Weights of a small GPT-style language model, trained from scratch on English Wikipedia.
Size: 14 layers, width 192, 6 heads of 32, 11.4M parameters.
Architecture: LayerNorm before each block, learned positions, biases, tied embeddings.
Training: a variant of Muon for these matrices, 284M tokens, 4329 steps.
Each number is 200 + 40 x the weight over its row's rms, rounded and kept within 0 to 999. Layers, rows and columns count from 0. The size before them is the row's rms in percent of the matrix's.

# down: layer 8 MLP down (transposed), 576x192, rms 0.0473, rows 318-335, columns 0-191
# up: layer 8 MLP up, 576x192, rms 0.0855, rows 319-336, columns 0-191
down318,101,205,259,290,245,209,150,142,211,226,253,231,224,220,155,221,266,217,129,213,224,199,171,199,229,209,138,293,202,179,129,259,167,145,199,227,239,207,207,213,241,164,243,219,186,166,182,214,161,214,255,246,167,260,196,158,175,273,280,170,198,130,153,57,185,173,247,159,226,246,161,217,211,213,161,246,189,175,209,191,168,199,211,190,146,250,150,164,235,188,216,173,253,243,219,221,244,228,236,218,179,176,140,184,222,247,266,215,155,240,226,232,180,203,159,115,225,164,232,118,177,150,222,149,166,248,177,227,162,269,140,226,229,239,175,246,102,222,242,223,169,156,185,169,185,148,228,209,223,173,248,199,235,175,225,163,156,169,178,161,220,167,136,171,216,250,219,211,257,201,186,196,164,201,134,185,211,208,172,195,161,199,190,164,183,253,160,233,252,261,292,190,157
up319,093,134,227,241,239,206,232,94,179,179,254,167,251,229,219,230,190,166,198,209,226,182,210,256,149,198,175,210,264,177,228,114,201,166,246,117,192,272,185,173,204,137,237,226,192,165,227,260,216,146,103,180,251,238,159,212,167,133,139,216,149,180,228,158,218,249,208,233,218,207,185,240,195,199,234,192,213,176,150,132,230,199,266,150,168,207,257,194,206,236,278,146,205,127,235,124,240,197,185,203,161,178,207,239,211,108,163,185,202,168,120,247,199,167,246,163,206,188,167,264,292,234,238,236,185,239,146,263,283,205,180,312,219,232,195,189,139,180,211,186,197,201,212,189,185,269,248,199,177,165,189,202,203,195,166,142,200,250,154,167,245,148,215,191,220,197,146,201,234,200,184,284,231,236,221,175,279,143,194,222,175,133,155,182,201,189,180,216,195,234,156,197,215
down319,100,154,226,215,198,189,200,211,226,231,224,211,170,220,207,149,323,266,277,214,236,187,208,236,157,197,214,215,176,254,236,248,115,145,205,208,207,174,173,229,213,173,166,200,277,225,183,236,192,189,195,254,198,187,236,165,188,169,216,184,193,263,254,264,176,107,237,208,166,170,242,229,185,239,226,253,109,261,154,123,148,210,246,214,255,182,120,275,174,206,205,223,199,133,174,303,214,135,221,170,177,231,218,214,119,222,184,177,212,178,234,181,154,218,204,165,209,216,201,205,184,216,207,192,180,161,216,152,167,199,125,159,203,209,237,152,234,188,228,107,169,181,218,147,270,284,185,159,208,268,183,209,218,199,224,236,186,127,180,142,193,173,219,233,283,175,179,234,125,237,170,174,172,122,104,222,196,255,189,211,256,287,214,189,189,182,179,204,179,183,251,201,219
up320,086,192,205,237,60,170,260,183,190,156,159,167,227,182,151,276,182,186,216,167,223,187,192,178,213,226,183,199,247,206,198,225,153,171,223,136,225,226,163,199,135,217,188,187,170,121,223,189,285,170,192,226,147,179,135,267,202,184,196,192,130,201,238,215,286,188,231,203,186,219,167,171,222,173,131,189,177,246,194,207,159,201,174,209,233,175,286,156,155,134,217,129,220,175,107,239,208,246,219,179,208,176,210,229,278,197,209,255,171,225,297,204,210,212,243,289,201,199,175,200,190,183,215,223,172,182,230,168,187,230,205,109,180,204,197,199,253,205,245,158,226,271,240,252,149,294,233,206,253,180,186,168,258,213,137,198,160,188,189,185,190,218,253,192,299,194,137,201,219,264,252,166,223,221,158,216,218,236,264,278,207,222,191,201,129,213,254,220,196,126,252,240,163
down320,088,180,146,182,258,201,139,242,201,163,117,162,275,241,290,178,212,227,187,217,195,159,245,207,218,146,127,130,178,254,139,178,195,200,261,284,210,271,181,197,263,199,186,194,196,237,210,223,176,211,162,153,230,209,236,172,222,238,157,139,226,185,189,188,190,211,184,209,211,182,200,174,179,173,188,200,243,123,246,168,131,207,226,190,276,238,165,220,217,269,163,231,148,178,213,200,168,233,220,213,227,308,164,238,156,239,285,236,157,294,219,228,223,215,119,173,200,177,170,197,193,151,139,194,149,192,217,198,188,228,237,221,249,225,122,183,229,182,180,213,214,125,178,170,227,206,201,176,230,240,222,325,158,203,253,212,231,193,251,223,174,167,183,201,177,185,241,193,201,104,229,297,145,146,162,231,247,174,134,125,182,208,164,169,183,175,177,263,217,221,181,180,194
up321,100,140,147,152,142,139,209,260,236,92,232,213,186,214,178,188,144,165,169,219,185,206,236,168,204,183,193,165,192,184,192,158,182,230,154,265,252,216,216,313,243,190,163,260,199,201,177,183,149,177,250,195,190,121,153,223,171,161,176,264,249,213,220,197,187,179,202,197,184,136,140,130,238,182,164,197,183,152,181,242,162,188,207,230,120,229,154,227,142,270,182,202,246,143,204,161,229,164,263,181,216,244,227,249,230,249,168,264,201,291,190,186,175,237,189,212,144,169,217,219,242,120,223,162,185,235,245,197,221,241,235,224,240,193,224,157,201,195,152,261,176,204,190,240,302,200,228,184,200,186,204,272,204,142,213,225,208,210,240,250,198,217,174,211,237,324,237,254,202,168,222,229,115,168,239,234,175,187,234,201,109,214,154,234,220,203,140,187,221,181,235,259,125
down321,099,216,277,169,264,209,219,195,178,220,182,123,189,173,220,191,192,214,181,110,236,174,220,164,199,179,188,266,144,152,188,259,257,213,188,199,143,195,240,155,218,263,195,146,158,225,154,257,228,285,193,174,241,215,115,259,230,134,201,181,182,195,218,197,164,195,238,209,225,238,213,261,133,104,301,181,189,189,207,204,237,119,138,259,228,209,176,192,150,228,184,216,177,211,238,275,206,261,145,217,171,141,238,242,172,202,221,199,211,251,194,163,147,218,245,253,214,206,134,189,244,185,177,193,193,152,143,127,156,216,245,217,239,145,163,257,228,165,197,246,214,174,204,193,266,185,223,131,202,227,233,184,203,188,230,173,188,190,149,252,229,176,176,234,155,121,246,157,186,249,158,179,295,203,224,274,167,295,184,147,206,210,155,269,224,191,162,168,171,230,215,183,172
up322,102,241,166,223,169,209,185,206,223,204,225,222,107,153,170,226,218,259,218,170,181,150,168,215,195,174,147,176,164,172,230,170,202,170,219,190,143,234,194,219,201,154,166,179,203,240,242,224,254,207,199,192,165,244,184,163,202,127,162,183,183,172,209,185,213,253,143,280,190,276,260,177,129,236,301,197,288,172,125,150,157,230,214,124,238,212,184,199,248,226,203,160,229,236,186,216,143,237,216,208,208,239,152,227,198,189,193,240,266,242,252,236,169,231,196,244,163,226,150,208,253,208,208,182,329,205,215,188,227,190,237,212,153,267,198,222,155,254,243,150,166,225,176,216,166,177,197,184,163,213,212,296,202,135,195,162,147,194,232,217,185,154,76,214,253,208,213,172,226,106,225,212,224,235,213,221,181,242,136,171,192,175,199,150,103,221,158,191,260,159,294,253,208
down322,101,131,256,186,232,203,237,170,204,155,183,207,137,187,190,233,163,70,164,213,111,215,216,163,234,210,204,176,250,181,121,246,199,203,158,260,211,170,250,231,134,245,218,209,203,241,191,170,216,229,259,128,148,218,179,265,129,214,215,142,199,146,184,178,224,281,242,248,236,235,203,152,276,199,159,223,195,183,211,215,159,118,229,261,148,216,275,166,182,261,179,210,219,282,187,205,169,226,152,161,231,183,220,119,182,196,260,227,220,118,288,167,226,118,226,222,158,141,162,235,194,216,268,221,144,190,212,215,184,163,211,145,238,170,222,165,189,260,216,205,226,193,201,207,183,176,150,122,223,198,241,207,179,159,220,276,174,176,212,152,256,229,256,213,277,200,191,152,223,165,211,173,229,216,181,200,196,157,232,212,206,144,217,164,216,147,216,225,172,276,218,228,222
up323,096,192,261,186,226,236,212,208,192,217,170,193,149,201,159,195,177,218,192,140,168,241,222,208,213,315,167,215,198,196,245,196,116,175,186,146,215,253,184,264,251,221,244,239,226,224,283,198,164,244,237,216,208,154,199,260,216,222,188,237,156,145,240,107,154,181,143,240,193,157,235,252,242,249,135,241,182,186,196,192,168,227,138,171,158,255,196,202,216,128,143,140,153,191,164,243,213,206,223,192,211,242,169,119,165,207,208,279,134,234,91,133,172,221,173,216,158,237,199,151,281,242,210,229,280,113,208,245,182,217,203,264,204,216,143,233,203,188,164,176,161,201,197,208,211,158,224,164,219,191,178,150,193,231,259,242,239,214,284,220,195,221,114,239,240,215,229,220,187,169,140,197,212,233,248,156,184,248,190,202,245,190,182,235,139,139,194,144,204,157,192,162,124
down323,094,183,227,235,200,90,147,247,250,228,126,226,159,149,187,161,215,264,160,204,218,180,168,211,177,200,119,170,248,245,219,208,165,268,239,197,195,231,192,222,194,226,239,200,185,130,223,206,143,210,121,175,145,128,192,218,175,185,247,196,256,166,196,134,141,187,228,101,210,290,190,137,196,196,257,189,183,216,160,286,210,215,161,203,206,196,213,137,161,227,227,264,208,203,257,207,201,196,151,191,226,188,250,230,226,224,202,181,190,235,221,154,205,173,181,209,278,221,178,265,163,250,329,183,184,163,240,139,300,205,227,212,205,247,254,172,212,123,179,140,153,251,176,227,208,216,163,259,240,223,189,177,124,139,211,200,150,235,212,177,193,162,164,186,278,200,255,221,230,290,208,133,237,169,167,183,147,227,240,203,208,173,165,228,219,184,215,200,184,236,222,192,199
up324,108,132,172,214,197,166,165,165,242,156,134,228,197,181,133,202,224,205,253,228,165,230,167,229,230,231,198,195,156,193,221,195,193,251,234,167,182,154,194,194,187,283,138,248,181,159,263,144,186,142,240,174,213,200,224,181,155,207,215,155,117,270,213,195,196,210,171,245,178,155,168,178,247,210,252,241,146,247,109,239,208,133,199,261,295,144,215,134,234,129,157,208,176,195,213,194,188,252,200,212,183,233,230,165,230,132,166,225,241,201,159,247,135,251,186,179,138,108,187,182,173,205,183,159,276,222,249,227,237,174,178,213,201,242,313,229,181,139,196,208,191,217,319,181,219,206,223,193,170,246,201,253,248,186,175,160,213,282,201,223,219,126,217,200,184,185,111,221,153,170,187,228,220,205,272,167,185,230,191,253,205,223,197,175,225,249,222,303,197,176,228,188,245
down324,111,141,258,220,170,200,205,218,217,198,206,160,225,171,215,257,245,141,209,276,152,137,231,164,258,199,170,154,184,195,139,175,166,161,162,177,192,122,179,260,220,208,205,219,151,243,251,169,159,153,191,196,168,240,155,257,181,251,220,144,173,179,233,233,194,240,273,239,232,276,244,205,200,174,195,220,145,236,207,150,222,185,270,169,257,176,144,157,253,158,174,188,231,197,195,249,207,196,203,252,192,193,190,212,194,240,166,148,199,253,191,244,264,205,173,259,129,210,236,217,103,232,106,205,258,170,177,282,193,223,224,249,213,152,259,230,207,283,139,165,238,237,198,187,198,254,159,207,219,298,189,232,88,161,216,195,188,243,228,193,221,207,170,234,261,177,120,119,176,234,235,178,197,221,214,146,221,184,231,149,216,217,235,127,154,170,194,207,138,195,188,169,150
up325,101,174,273,167,142,190,189,244,141,270,170,198,230,164,169,169,164,212,243,238,253,137,247,227,193,183,154,228,214,210,290,205,233,207,175,164,153,123,208,208,136,187,195,175,155,276,197,256,266,223,230,240,177,81,170,191,250,207,125,148,205,204,129,230,247,281,181,149,215,182,201,226,189,168,195,256,220,305,223,210,252,177,241,199,217,191,220,210,191,200,143,188,213,197,170,196,157,213,222,176,201,180,205,231,313,203,195,213,175,211,242,241,184,257,150,213,154,174,221,159,163,195,212,295,170,124,224,201,179,268,218,178,240,197,186,200,201,145,233,228,154,229,247,193,186,194,161,181,248,194,175,223,189,210,136,189,152,273,151,196,136,102,215,220,221,149,156,230,203,301,176,231,202,192,146,160,154,159,184,222,178,238,232,204,242,162,212,188,191,182,247,181,297
down325,097,194,184,192,166,267,187,261,189,170,218,229,250,176,168,204,240,141,262,181,219,244,177,159,154,262,194,206,172,227,192,122,156,212,151,183,206,221,176,260,208,255,141,213,230,177,190,210,123,162,160,217,158,211,200,243,71,229,214,206,138,211,272,169,244,171,99,211,159,221,212,312,231,224,190,210,160,144,189,231,262,180,185,163,178,208,290,125,237,172,207,182,188,244,194,179,323,202,207,149,294,263,202,158,178,116,196,254,194,147,156,209,203,182,156,119,254,239,251,249,230,169,173,198,199,170,197,195,179,223,227,194,233,195,287,155,183,180,220,175,254,201,149,213,231,240,199,223,182,191,222,175,176,218,141,207,216,170,241,215,254,213,240,185,231,180,245,239,207,158,232,219,169,172,210,192,184,210,295,151,222,168,210,231,169,216,176,210,174,184,191,179,98
up326,096,154,269,139,143,238,160,114,252,170,216,127,208,205,254,142,144,192,202,222,214,229,151,171,180,215,227,231,195,199,133,182,190,235,265,171,244,181,181,149,221,219,176,213,269,334,178,191,119,197,203,196,195,181,208,228,258,212,155,113,146,185,179,170,215,124,204,248,195,216,247,229,195,212,178,164,271,182,227,96,148,173,165,246,173,254,216,192,233,214,191,207,237,136,206,171,239,221,121,159,193,195,216,195,207,161,239,245,158,195,167,249,197,114,210,181,221,181,161,244,222,134,156,215,187,240,264,209,167,251,239,141,184,179,239,280,161,188,198,201,153,236,182,168,237,241,179,271,231,248,248,195,204,169,165,247,180,234,229,225,232,221,204,231,184,202,278,196,265,198,183,180,178,155,172,293,175,255,116,177,212,172,187,206,191,262,246,268,218,205,174,227,212
down326,098,182,261,199,124,183,210,213,164,201,176,162,203,225,135,107,196,230,256,263,189,215,261,249,124,147,149,192,182,143,118,275,237,199,187,211,157,182,207,235,191,180,234,128,234,247,229,284,214,180,171,157,168,262,167,200,207,168,169,200,181,117,157,247,249,180,275,257,252,257,215,159,158,182,139,236,201,212,197,247,188,226,267,235,215,235,128,192,182,229,211,246,205,160,132,221,221,222,199,198,157,220,169,277,221,244,170,226,201,172,162,129,189,181,167,133,213,220,222,199,230,152,207,157,181,240,177,152,191,239,223,196,208,231,233,174,214,196,254,183,187,234,198,221,275,179,159,172,193,251,194,186,177,198,230,233,169,152,183,197,196,206,148,163,231,205,184,264,236,160,241,180,222,240,95,285,183,232,234,153,149,275,246,186,248,228,204,200,209,200,92,284,253
up327,096,128,210,144,122,184,202,195,216,148,200,169,194,248,223,193,183,218,199,312,248,218,165,213,100,178,187,169,104,127,169,172,204,174,224,238,168,157,168,186,196,163,200,190,216,207,233,122,181,270,222,201,177,216,227,161,207,164,162,161,223,201,248,191,195,170,195,206,151,167,255,196,140,253,192,208,270,169,158,176,166,262,228,191,271,228,184,196,235,172,206,213,246,152,148,163,206,187,249,255,232,154,139,230,160,196,180,192,157,306,187,170,188,181,288,90,148,184,145,194,158,195,184,157,218,240,229,255,210,211,214,194,198,166,261,260,232,209,188,233,194,154,185,242,140,172,127,178,191,266,233,206,181,237,219,216,191,208,247,168,155,136,242,250,254,149,165,280,237,233,211,223,188,156,228,210,259,233,144,181,242,216,270,253,184,225,223,221,203,204,211,168,302
down327,097,214,166,240,179,213,197,177,203,161,220,171,250,316,202,239,202,185,262,192,290,167,156,201,179,198,188,165,247,246,234,204,215,223,182,204,192,212,181,148,209,218,226,230,205,263,221,261,199,223,258,205,188,201,150,220,164,225,167,132,161,281,226,194,155,211,253,216,232,203,218,165,204,178,194,118,161,222,167,293,187,178,165,263,155,152,197,183,138,241,244,255,230,196,238,263,236,226,204,225,188,197,258,230,289,111,118,174,207,275,155,148,153,227,246,193,198,205,229,250,137,168,214,166,244,185,218,163,172,226,171,148,258,157,240,194,227,140,172,185,129,161,215,211,225,186,280,192,206,151,255,197,106,141,220,174,169,199,191,244,149,271,216,199,128,119,199,224,109,234,244,107,184,155,227,214,163,208,191,208,169,155,217,175,192,197,165,256,215,192,232,186,228
up328,090,200,218,252,157,205,253,178,196,188,161,172,169,198,230,203,168,197,228,151,188,270,238,179,221,251,159,189,273,203,215,174,242,235,159,138,225,234,254,231,261,214,191,141,224,165,102,200,259,208,255,223,202,250,166,174,213,182,238,147,255,315,181,197,242,171,178,190,145,168,251,165,216,206,151,177,214,237,215,175,184,213,199,187,212,180,196,238,226,141,256,165,185,229,261,184,198,201,230,254,237,218,229,255,209,165,184,247,228,177,169,292,250,200,142,210,102,214,215,196,168,161,253,167,215,169,168,176,207,165,241,190,104,153,290,222,192,175,145,219,197,143,222,142,147,254,104,237,155,240,197,204,165,270,203,155,219,145,131,182,237,195,231,166,147,123,194,118,164,202,257,204,215,156,153,186,246,189,207,232,172,200,167,224,180,317,203,211,220,213,160,182,255
down328,093,145,286,144,152,187,126,214,167,233,183,196,176,216,210,205,222,223,200,228,263,219,271,282,235,164,190,207,207,230,141,184,233,240,189,201,164,222,225,172,202,162,182,220,208,276,214,169,187,201,173,215,178,154,265,222,227,149,182,164,117,244,166,201,135,172,151,187,171,222,146,205,248,233,215,197,260,198,239,226,165,269,170,185,179,230,114,200,240,176,180,150,136,236,209,244,206,194,226,251,170,201,180,238,259,216,212,175,171,244,214,181,162,186,193,180,252,199,177,167,155,233,208,178,219,275,87,248,235,187,205,154,142,243,248,235,138,164,189,246,230,198,245,285,258,132,213,218,232,186,203,209,244,262,151,184,265,148,201,261,189,189,148,189,158,199,219,265,175,256,192,179,177,208,231,297,213,229,126,199,229,249,149,154,112,266,159,158,132,141,171,164,222
up329,108,210,183,189,259,199,169,180,239,183,210,238,173,191,206,151,186,203,217,252,177,147,226,125,242,81,200,178,185,174,165,168,176,243,140,211,233,190,171,232,257,221,189,221,212,245,142,179,250,242,169,264,216,190,197,196,160,230,171,192,160,269,187,220,268,170,144,176,159,210,157,154,195,175,179,139,275,172,182,202,211,210,189,322,226,160,262,230,127,157,204,164,236,192,196,208,186,208,200,232,158,126,193,221,173,129,240,190,250,295,227,264,161,187,201,184,222,205,242,212,176,124,216,247,192,180,129,199,207,254,265,255,238,100,203,174,126,231,232,199,253,262,236,224,210,165,203,228,261,186,210,176,228,128,245,169,150,233,224,193,215,194,156,199,230,267,189,122,230,221,164,199,153,289,232,242,158,208,198,241,249,129,225,219,171,243,157,231,218,196,256,138,167
down329,092,168,229,218,95,207,224,258,151,177,198,189,201,222,214,171,246,157,216,171,236,206,206,167,211,249,226,108,205,102,249,239,173,203,163,256,181,142,277,178,191,205,289,178,194,221,208,199,203,246,165,175,143,201,180,188,166,145,243,241,199,168,250,298,198,169,199,233,222,217,226,193,180,269,207,210,182,199,312,194,236,204,264,203,133,116,135,209,275,141,238,136,187,198,147,212,266,199,229,168,193,211,270,246,194,242,187,184,155,209,201,212,204,214,197,190,190,223,184,157,182,214,234,216,221,198,137,189,203,161,234,186,159,236,214,226,223,162,175,238,174,227,161,113,233,250,224,203,213,140,217,189,76,198,219,228,251,198,173,233,158,277,261,210,174,199,225,195,222,176,221,215,250,118,313,142,158,100,200,181,259,184,191,219,188,179,205,215,202,254,190,215,177
up330,114,263,196,249,134,270,166,245,230,177,166,158,291,268,219,204,152,213,213,224,144,202,206,196,262,211,187,195,226,217,133,268,192,196,226,289,182,203,201,167,157,239,162,144,240,237,224,221,146,175,220,125,183,199,182,246,258,151,227,171,219,216,206,214,234,127,195,254,192,163,192,144,207,172,243,260,205,193,177,166,157,236,196,197,158,193,214,222,127,135,182,213,134,145,198,106,183,173,220,222,180,238,112,230,210,291,221,274,203,182,221,220,177,246,218,174,167,166,181,181,187,128,220,208,164,172,238,264,202,146,147,259,224,186,169,231,170,180,200,198,228,194,162,189,180,141,226,119,128,213,143,280,245,249,214,129,269,231,172,215,238,196,153,203,214,228,217,202,226,228,167,268,285,200,105,222,217,206,191,210,231,236,200,179,204,268,235,203,217,112,206,195,241
down330,108,198,112,277,200,190,215,150,187,267,102,186,238,203,227,231,170,199,156,257,203,177,257,236,318,141,245,207,188,219,192,154,229,210,240,238,233,205,193,248,171,217,237,181,207,111,228,237,229,147,177,191,202,207,276,170,129,222,207,214,242,194,208,127,195,276,192,163,150,242,166,171,204,148,165,127,149,204,212,248,187,204,178,218,210,229,249,195,187,195,167,207,278,244,238,213,197,272,190,223,206,151,208,195,150,207,158,105,258,169,221,246,174,185,156,226,173,201,229,216,193,192,199,200,219,201,249,269,156,237,147,157,184,202,129,201,181,190,265,172,157,217,164,155,204,207,133,138,187,176,202,155,247,181,190,221,278,192,215,137,215,245,191,157,229,204,183,255,221,189,291,196,210,154,176,199,215,141,53,215,172,200,226,191,267,236,195,226,192,259,224,153,243
up331,095,161,192,164,155,273,223,191,203,159,218,142,213,271,170,224,148,169,206,264,181,167,154,235,184,126,212,169,220,208,171,235,232,179,189,171,253,181,255,167,246,193,212,206,145,162,187,227,161,282,199,132,205,206,182,251,264,291,190,190,209,221,213,205,218,237,183,214,72,212,171,172,208,155,159,236,235,193,242,223,221,197,192,169,210,241,140,215,194,199,145,172,176,280,167,153,238,231,136,133,284,248,176,216,165,190,172,295,204,230,223,200,157,240,189,166,218,189,150,225,237,225,268,222,178,150,227,283,232,201,214,190,174,176,166,245,234,269,193,218,202,184,119,204,151,150,160,209,188,112,299,210,242,240,251,167,182,300,206,207,136,307,199,196,144,174,198,169,204,203,245,192,203,246,162,175,191,178,231,213,207,199,188,133,237,219,239,188,211,195,120,159,166
down331,089,288,212,331,168,204,204,188,182,167,207,170,221,208,236,220,242,267,227,182,218,206,214,237,189,184,186,238,145,240,217,168,248,212,237,225,157,192,153,266,216,245,148,242,201,210,129,217,230,223,117,222,190,229,195,158,147,132,182,248,182,125,152,212,205,215,198,255,241,183,215,168,170,167,177,175,145,121,218,225,211,223,225,240,163,176,224,214,186,172,241,193,213,198,205,213,165,150,222,234,238,180,108,224,240,154,214,145,163,200,202,213,164,151,193,221,198,200,220,267,156,183,191,205,210,172,220,161,279,216,164,187,238,201,159,151,197,143,226,177,216,224,252,205,268,94,190,181,154,231,194,296,166,163,189,169,181,212,205,257,208,150,255,222,162,164,191,309,210,220,107,208,169,200,257,237,168,256,155,197,235,237,186,217,164,177,171,109,202,304,228,306,176
up332,096,151,199,222,192,165,215,171,228,226,250,179,189,226,185,208,212,199,220,172,198,248,155,262,279,186,239,162,184,157,225,219,200,177,222,235,224,176,174,182,145,247,231,258,249,232,222,163,261,249,228,177,162,207,174,164,210,217,270,113,181,184,238,194,162,209,243,161,214,245,212,206,263,189,186,234,186,183,213,216,196,125,289,272,291,140,221,193,196,159,233,135,231,277,153,109,183,211,184,215,169,136,123,197,238,177,176,224,170,212,182,261,238,202,219,171,162,242,203,174,120,192,273,161,153,221,205,165,234,142,247,220,183,150,179,197,171,235,199,195,140,171,106,224,186,122,169,207,144,198,178,234,221,170,188,186,170,179,195,196,256,158,216,185,241,306,207,212,269,187,221,259,132,233,126,166,175,104,179,234,219,231,183,277,225,213,120,228,273,245,214,200,224
down332,101,229,251,162,181,242,192,147,228,111,183,197,237,233,244,182,189,128,161,228,245,205,231,154,213,205,209,253,185,220,192,222,125,218,131,127,220,245,185,250,270,201,196,247,89,233,215,209,187,203,214,179,188,263,157,210,200,166,152,238,148,183,165,214,241,249,229,227,180,149,206,247,220,191,191,241,253,146,212,172,184,169,125,206,160,184,219,241,174,193,202,212,176,180,268,253,230,144,215,237,229,270,238,183,162,103,161,224,184,162,253,205,124,195,137,244,205,210,212,260,191,234,135,194,281,161,199,222,78,204,142,203,288,184,301,136,196,207,194,217,272,169,219,205,213,273,224,256,189,150,189,196,150,226,261,197,242,185,165,225,169,209,238,212,212,169,164,224,218,208,204,206,148,133,200,187,253,159,193,117,252,214,255,221,231,174,202,208,171,169,143,200,178
up333,113,182,213,248,170,218,209,271,257,221,170,169,177,224,195,197,212,229,168,170,232,219,131,164,196,215,100,138,225,206,160,189,189,230,171,224,258,205,221,222,170,205,221,227,195,202,220,107,119,210,209,221,247,222,212,153,174,157,240,208,202,134,205,220,222,202,150,169,196,147,255,142,164,207,231,209,139,282,237,254,238,177,258,131,179,168,227,151,173,160,200,136,204,176,166,129,252,196,238,194,183,201,124,189,190,186,154,245,280,228,196,213,185,193,233,301,109,118,126,179,211,193,179,249,175,221,263,154,269,162,185,129,190,275,151,243,252,134,114,164,230,230,190,157,176,236,159,230,155,197,218,212,140,200,174,246,190,175,264,211,230,217,172,168,183,175,208,273,199,218,219,208,199,224,208,229,244,156,231,186,232,215,244,216,233,166,283,184,307,172,206,171,228
down333,101,203,233,171,205,166,244,206,148,189,231,221,158,184,136,240,154,150,195,153,204,179,205,178,158,259,221,217,183,131,191,167,250,243,212,217,142,275,154,184,244,201,227,133,188,249,214,274,212,165,242,128,205,191,219,127,189,193,136,209,202,201,146,218,219,231,283,242,214,189,244,223,187,153,190,179,215,265,217,180,204,128,224,226,187,211,212,232,225,176,285,256,142,232,215,212,213,230,186,157,165,251,179,245,244,215,219,186,165,91,167,120,170,193,290,201,229,124,142,155,122,193,259,212,224,244,220,235,196,249,154,126,217,208,211,254,240,188,164,204,158,203,278,269,226,180,243,182,246,204,249,218,111,156,228,174,167,194,194,208,278,214,204,197,182,177,276,158,256,236,231,153,274,176,244,216,148,168,232,258,127,182,242,200,187,188,180,132,196,177,171,162,177
up334,103,254,223,202,179,256,151,264,185,183,138,197,204,164,217,191,238,114,179,264,183,206,128,160,171,144,167,208,206,150,209,237,170,286,159,220,220,182,193,222,160,248,193,222,132,254,164,144,208,187,208,254,220,189,203,198,172,139,178,165,234,232,218,224,281,146,159,154,248,192,243,219,116,160,223,137,158,205,260,258,216,190,182,194,185,174,191,200,201,225,177,190,207,202,208,221,215,239,176,161,288,221,199,199,218,109,184,273,199,222,128,181,227,168,234,132,145,195,144,178,248,188,137,183,252,202,194,255,186,192,230,178,112,246,181,215,185,122,173,125,237,227,257,214,171,262,186,331,186,186,189,216,244,212,284,155,182,235,227,185,207,227,236,187,232,149,155,189,157,187,274,131,228,207,156,140,241,248,211,204,170,251,197,216,229,194,274,230,241,142,231,184,179
down334,102,201,201,213,233,110,174,200,208,238,273,181,161,246,208,194,190,215,196,116,217,145,207,182,176,158,217,168,225,250,235,177,203,191,120,237,171,261,260,159,177,181,164,215,254,140,141,186,225,242,205,185,166,206,193,202,183,223,233,205,158,187,188,114,125,194,233,184,203,180,232,176,211,187,226,186,152,164,168,181,235,207,159,226,188,194,244,193,151,231,213,250,118,152,206,161,199,208,338,210,216,192,243,203,179,256,271,119,258,219,212,200,225,229,215,241,292,236,114,214,208,183,253,178,204,172,225,191,237,243,167,178,142,141,207,215,237,229,201,262,130,256,168,217,212,175,211,285,197,210,135,179,172,153,245,124,190,282,219,121,248,198,184,165,184,171,229,190,219,153,226,212,198,291,232,151,191,169,221,135,307,214,220,167,238,142,224,172,206,186,210,269,241
up335,109,168,181,205,216,219,155,143,192,170,180,202,210,234,215,182,196,192,281,181,106,146,176,192,225,145,142,192,206,211,195,205,231,178,215,213,239,171,153,211,254,272,214,172,241,177,202,171,203,194,208,207,224,236,225,140,143,146,253,218,169,234,284,163,269,165,224,183,194,174,278,179,190,190,202,191,221,250,220,114,258,188,204,173,162,287,207,207,236,266,184,210,138,158,202,159,227,168,254,230,176,259,167,192,199,214,168,246,195,227,227,262,142,186,178,180,175,189,182,179,281,136,176,224,194,224,183,185,245,203,178,193,141,186,126,294,158,170,94,152,183,195,193,120,232,186,181,204,220,297,161,204,260,177,201,201,180,218,178,237,224,232,331,213,267,185,115,201,136,199,238,226,180,213,278,243,147,257,166,278,163,224,220,177,167,134,208,187,232,214,253,180,179
down335,107,252,189,236,208,158,241,263,294,132,268,179,228,176,265,199,192,224,282,200,300,190,186,205,136,146,303,249,195,163,144,302,223,143,266,114,156,202,209,194,210,184,195,239,187,113,232,172,236,225,217,188,237,149,235,262,163,216,166,176,249,171,155,196,179,150,247,155,151,177,162,177,195,211,235,210,199,215,193,132,203,271,173,185,217,189,202,219,169,212,126,182,145,208,160,179,165,231,171,193,151,190,128,143,201,265,231,197,227,275,213,220,177,220,171,150,210,178,142,190,199,208,154,138,249,258,121,216,123,180,226,154,221,164,207,198,210,182,254,156,256,171,208,238,222,245,232,186,165,226,195,192,220,186,297,160,163,222,212,192,177,138,178,150,236,252,168,192,206,239,208,193,195,189,159,229,299,181,178,232,241,231,161,217,171,192,222,222,177,193,249,171,197
up336,098,136,218,243,218,163,174,167,232,165,193,180,214,215,251,196,170,204,200,186,151,188,159,237,196,210,185,166,174,206,269,205,189,243,187,210,233,141,209,142,117,179,231,187,206,268,190,166,177,170,178,153,225,178,232,245,179,171,166,110,174,208,184,209,253,256,232,212,202,216,234,177,177,111,239,178,188,132,173,212,258,167,236,223,197,216,129,194,264,161,191,146,204,250,193,185,139,244,291,174,166,226,248,219,169,215,199,212,178,241,170,289,132,228,207,231,241,224,243,196,216,101,175,211,168,148,238,202,281,256,260,237,243,158,224,181,165,166,228,239,180,256,247,245,211,227,193,127,225,250,224,223,214,224,191,221,106,268,190,161,259,214,228,187,194,224,183,171,188,170,206,214,143,238,189,186,170,218,126,319,196,269,196,268,250,108,141,136,128,208,216,234,213